Part of a small language model's weights: rotary positions.
Each number is 500 + 40 x the weight over its row's rms, rounded and kept within 0 to 999. Layers, rows and columns count from 0. Numbers have three digits each. The size before them is the row's rms in percent of the matrix's.

# layer 7 attention key, 128x128, rms 0.122, rows 0-127, columns 64-95
063:515481505485507489524580483494516595524472528490484516532436510391422503520504501482563475455507
078:481408472549475507490484532496491550391510475504562533448556378505480504457506479423462541462438
066:481555475420435544535594506525463457539460522518506497461452569529484438464470554557504583471487
104:431462547471502525516448508513500543474531479458533506427514462480546454494458569372588544428496
053:454511454434482447553575434552518489506556465455479438522565487476551452533470569568513500504526
096:460550523513450498489569510517476431573476411449503428502496547477539440539510448538537498515447
145:533383479546556469464455468496491582410491526529474571530596462458496593476530471464491463550538
109:494504550559465552519551546534502437530511553557491479554505528469483394492481490498560472552462
112:510466540440555552481526483474565574534467385449542454492561492520481525498534512538483469571472
106:467582481489511539514447525458481467498475506498487534491521534458530508518489524554457505436444
107:550453525513543557610479429566509467487531508524464553562423531546442508440488473531518478550514
097:465543533482505544487513488548521545517501497486522547518446482544486447476487472417470423535579
106:498455518552515504494491481490487484574456477468521501507508511469449537503459497550510558460541
110:438537434568634489520484536450439502472528472484477478491474477543538464490514459524431453505474
098:429584577476521452513476454520521517497511546521447473513543457527510499491470539448539462449457
098:464496498539454492427449523495492495533524514403539441529517516531484474515524447529504476572514
104:455443503439515482459483553509534497414462530505498515568478425513520514477553481463469461526446
104:503508451419551501539492486410474502546545484535492493485436521476432429490538601515494511523496
105:548491478525472526493542448461462497541448507534479509507469474496500620491480529435470413540453
097:503547487502511502508562514545484522511464529456464497544420432484476455414528509553584496490505
112:541512521486494482499540444566445444466521467481536523567555480425462451471542509579516452531512
098:471487465518515524481487463469520471457498542549549457540525509477498532510486548517509525484553
104:594527447496543514516522491445577467470571467520523474516489490520498482549595485474511580449466
098:595480472484516521488517520557426551500476531470549495528465486431499479514510445448494535432404
106:512431488504487486526493535460432588562518536415463513577582632503613464509543498449490517533457
105:541534554417561532429563481475486524484544521492545430487483474500557477497471565403584531512512
111:457520466513441457486528483500566543482572483502542492531527493516454500506482499485482453478517
101:515547509473540510514491522498506565429517484487520516522569551534482535448547435486492491575479
112:598568501439495537435467561485451424504494491506564492460477443585511484489451496489513560469459
105:503477378581461490435553453533515529498432504502470490471481502535509492477507494509471443464518
109:519585529517488552520467450463471526515490506523407492449549474535552494488412457509497457451464
107:425551529516504500451509498497553542542479393479510536460505442604549479480522484534528510502513
039:511554558571574423465535506470495529453409529540555534444491504483523544512504512516554531443518
052:526487548521499453504442491427534490534499464468534503520526458453452444470518460524552472562535
070:454426466493534524466477502574458499471503475445446479559499442497560517524519491469480443499568
139:520541507505500524474514491473477482493460506529442547361530550522494472494481449565475527499513
036:502451502485519567447478475552486497537532473544503474515458508503533519441509433524511395524417
044:505506534537478442512573468460486393553538447491476508497480495464521466510485530508493525508432
086:538483520484448539520473505522507489499429497454558530481574515460495557538499494534504533497467
144:512524546467498535511578479559531472471490428413525492544501494547552498513416549518532501508548
139:458547528525512457483570499517558546508517474482473519490509495500512535453515428533517487452548
136:449521446498450462474477505511496521532516473499517474459545498507520473535429458483423466540497
128:471455468556460494522492458579447541514457465425423536492523576501547471521483533534504464451471
138:443495586467467522506453527480514509517521537482488520492489446511522529489477486517504514540503
138:515534420473543456576451521448482457574501466490533498468478435545489494509531578566504531485485
136:446512537533469529594432397492564493521486567474433458527558490491498541524489502406455505515561
141:518479527474522462451548506472487546463551538505482498497552518468485432474536530482537579472532
131:553553512465435522436503488490487488472508497516554527427469413535476567462482510415452490492529
133:595553463486537509552532536465491531553508433533492440435462469533480569418507502467514459494437
130:473541522448529512560511466523472488505490494466445504507550467561538422492602431506484370543464
140:488490543514562507538368524441504535495536474472487522481528565420555518519496510444480587503526
143:513571475437518527438497486574469515469483583551511451486476470458509446478521540483531525483466
130:441495504453492450439498450446579578446434424468461572508540447523587506414509496530533471538490
129:471522504477504496487489528452479567593504556462461505527459524492464423536470522507527412487567
133:519474432485505437492566547523458556519496547460543569473489523520507435479527467507509585525580
133:516579472489490532531490474467452425479497515495528517494542550497466479495454515539512501520482
139:461460437469442503481532549530525514464520462499478482472425454479493483430487558495526464537583
141:519436498484447511514549513449480476502493512512466547510532463433508479512535487426559507534463
146:480479552510431458495575505512494549518450500490489552535479539554526415470518491439465520470461
136:550540483497455505559484525498519541496502495478568501613512558482471483510550489523415451548428
129:456490505519486570546516482497496537525472486534520483432512472516453456454429462520523497550472
144:408508503508480451481503516473543475477533497514484495439567512577498534537550495443555553483512
132:460469536530528559480494530506483487449470557505456516461464513534560498488466464530429457496485
137:525562479499574507551473513429411490436583491471512432509477454470563484467457469468516460498502
051:479455494599474477437480536500526551524562528499532471545520434451481441417502488467502470509510
112:528471472520475538512467424522446482471445494545535523507543451509484517457512514469518463598578
144:471494476501530503562535518469539462541490480506499414508420590525521517520521508525543504421527
081:485551531506563465466479510569537521530505564482484489509479516470521505526475525540506515488498
064:522473525524485540490438471509496447435493499509505441485512563541468561545631463556524455502563
083:513477466480504465519487489491491472488500499587509448496537531573529524440552531504521505539535
071:477507545561514437491536471479493453546410508481487466518539460424559536497505546478505478516542
084:500538440483446502490461478519531499504498524433492462510512518514507467519492513469520546472450
071:458530433514509510530490568440437521431457445507493454546496516541489519516500497509471479490473
072:551499515509506467499507494433467513495460566430446454511567508479514496488492436534537485466493
078:476508502542514509442521548470502502532559539515497423540426513468465497474522421438523566462516
073:428508537514509420503548478513494510577486499579513409565522528422498509571476545540523507489473
073:509567495583390572497534570404583464529491468466452479502475473522490576530512499506532502451446
072:463523524502463458472434504492536517458433505560547462586529471533494539522495483490546522606506
079:531476535477471530603481468499530455474531543509460547379523516463426479557585513521491555526552
082:520501555418503545567471436538478551502463505548456429526545565517474468491472565522462473572537
079:487413502475519480493471523402516481491521560531551530533538504508491472457473441481525483549388
085:466525529452547505489468476464528474484456540519478505550496525497489514447545453490515512469484
071:492526482444465479554487464448542464566495458451469440507545526492417468467551586487485492479412
087:504457515456528568430493493545542502483457469468474506490554470531481460459501367524521481445487
073:466538479525514454506539537521475529448460543442455509530458515481520484499446520561486515502421
080:463526538501464460504530543538525485432510440451459542459425524494484480552491496415501524544401
070:497490524495466543480549488559562517462502495521590513512568502484417483497510531558505432483486
079:520546451502475536403517508506551556495644507546426499514534475516490433497468517478488514515457
073:538510481512526535469484487544501476532463570523535482516477493507540518575491411469498542481496
073:450575531559539451454512495407486458511487462487482506470584559505489502557471515493526508522500
070:579465445488488480445487464456514566479468557495527493461470449498523482525521527460467471531540
077:475447488505489513549559548492540456442446459493496515557515494458474458519472486456447452449501
070:501405492497571485436502513460539550491392530479550539506495460525462561455509452567437581520518
076:554495476611576529530492481525555540476550499466455475531472570464508476444528552550597513560459
069:482459417466497413525510479472565482472440496499480492456578428538448471616539519454584559493571
082:482486510468569508492472448535472452543531463526539396433532496484496475500516441468504424501466
057:472550591483465552525525402451504417490439443492433491497501565518539527552477500437454470537455
058:502534521480458495530512485455466436583511465539551515453593567520507521528494432501529510489467
173:439596518463523560621532548469538486529538504446463519394513510560528517520503494488591529524431
084:487558478531438518506519539462536475416508610495547541517486470518490496525447479558558467476544
066:507507549437533491540587494482503464544507457487534474518584523482581495544495492527500487445472
109:432481507462524473524485556518491430551510541519495495434507524518545529446577534485516516522491
092:465518552483506473521488526552545474557496530474485522416517477447548477540524485514572550472520
080:512421562507523488464420481481463478497474546477473451597479522477501512524513503561462547535533
087:494493578596512485532519571491509531529441440443444539489452439434492460535533470539491524526513
077:519462545440449520497456499473516549492490495443433531518582507489512467429457490540500571483500
082:507502561448439450488574514532504498552451476477490434538469395524495506504498464530559430420533
079:532426501491507580560581509526506513466531517493516515501466495478523513455534522502490510462513
083:471511522424543532498555431483487481568518455434469503525490494509513508515525505506533496574530
095:542463405555449514497459526505529542498471479496510467532503515508531490471504546422480479571562
083:497539509504533508502510476524386458488488485527523578448528547390513477619517473518489483458578
074:555536544546501562497547514550521489497504495546470535504436541509458525510534483480514518558460
078:469456450513501483450475525447499542487545493570476468562508531595541551442528472465472429495537
081:441501526492560547610578512532494480481433471463488511499491470531471482476503530549493597493479
084:517570432499493547513502492515474527562483491525472522531520495578637502482509443450440532488506
084:403507467512520503484492506547523478418454570557481530554489452518498425508506457406499512534498
080:486543430511532485491480453532514517435524418516432502407565452489611556519481522522550436452518
081:476516504421470405539455513490473448469500524536533450484486473429559470479509508553456544570480
084:502496576572537529531545449478512492452557451531580513495421532487457534531396513518553514506464
088:423513543491533562536542488538493556511503577434479561451483495528482523504510506467549554545601
078:535512523441496538573465507564501501481536446472478549463545463566504435487431488467516559479488
087:492447537355533561521504527467537550489496484500512540507475481514487482511431494474557488449434
082:534431498564567463506485458519470494504508444516469491525494490472464464491572580537479507513546
084:479497550453531499559453543480505547512473512576505528557575427439493504540504474495437411426501
082:537504497539514494481535536592471480530521539469531462518462509516458456515499494509418466515536
085:521570425500479428453490460563529487493468584417464512530424451404515532587558428466514439528534
076:565501584511496520495460467435541466419499505553519478459511532491543477497486513439411504548541
087:469468486443441529596472464489526470509471488505519557497542592544482504504533492504521418439463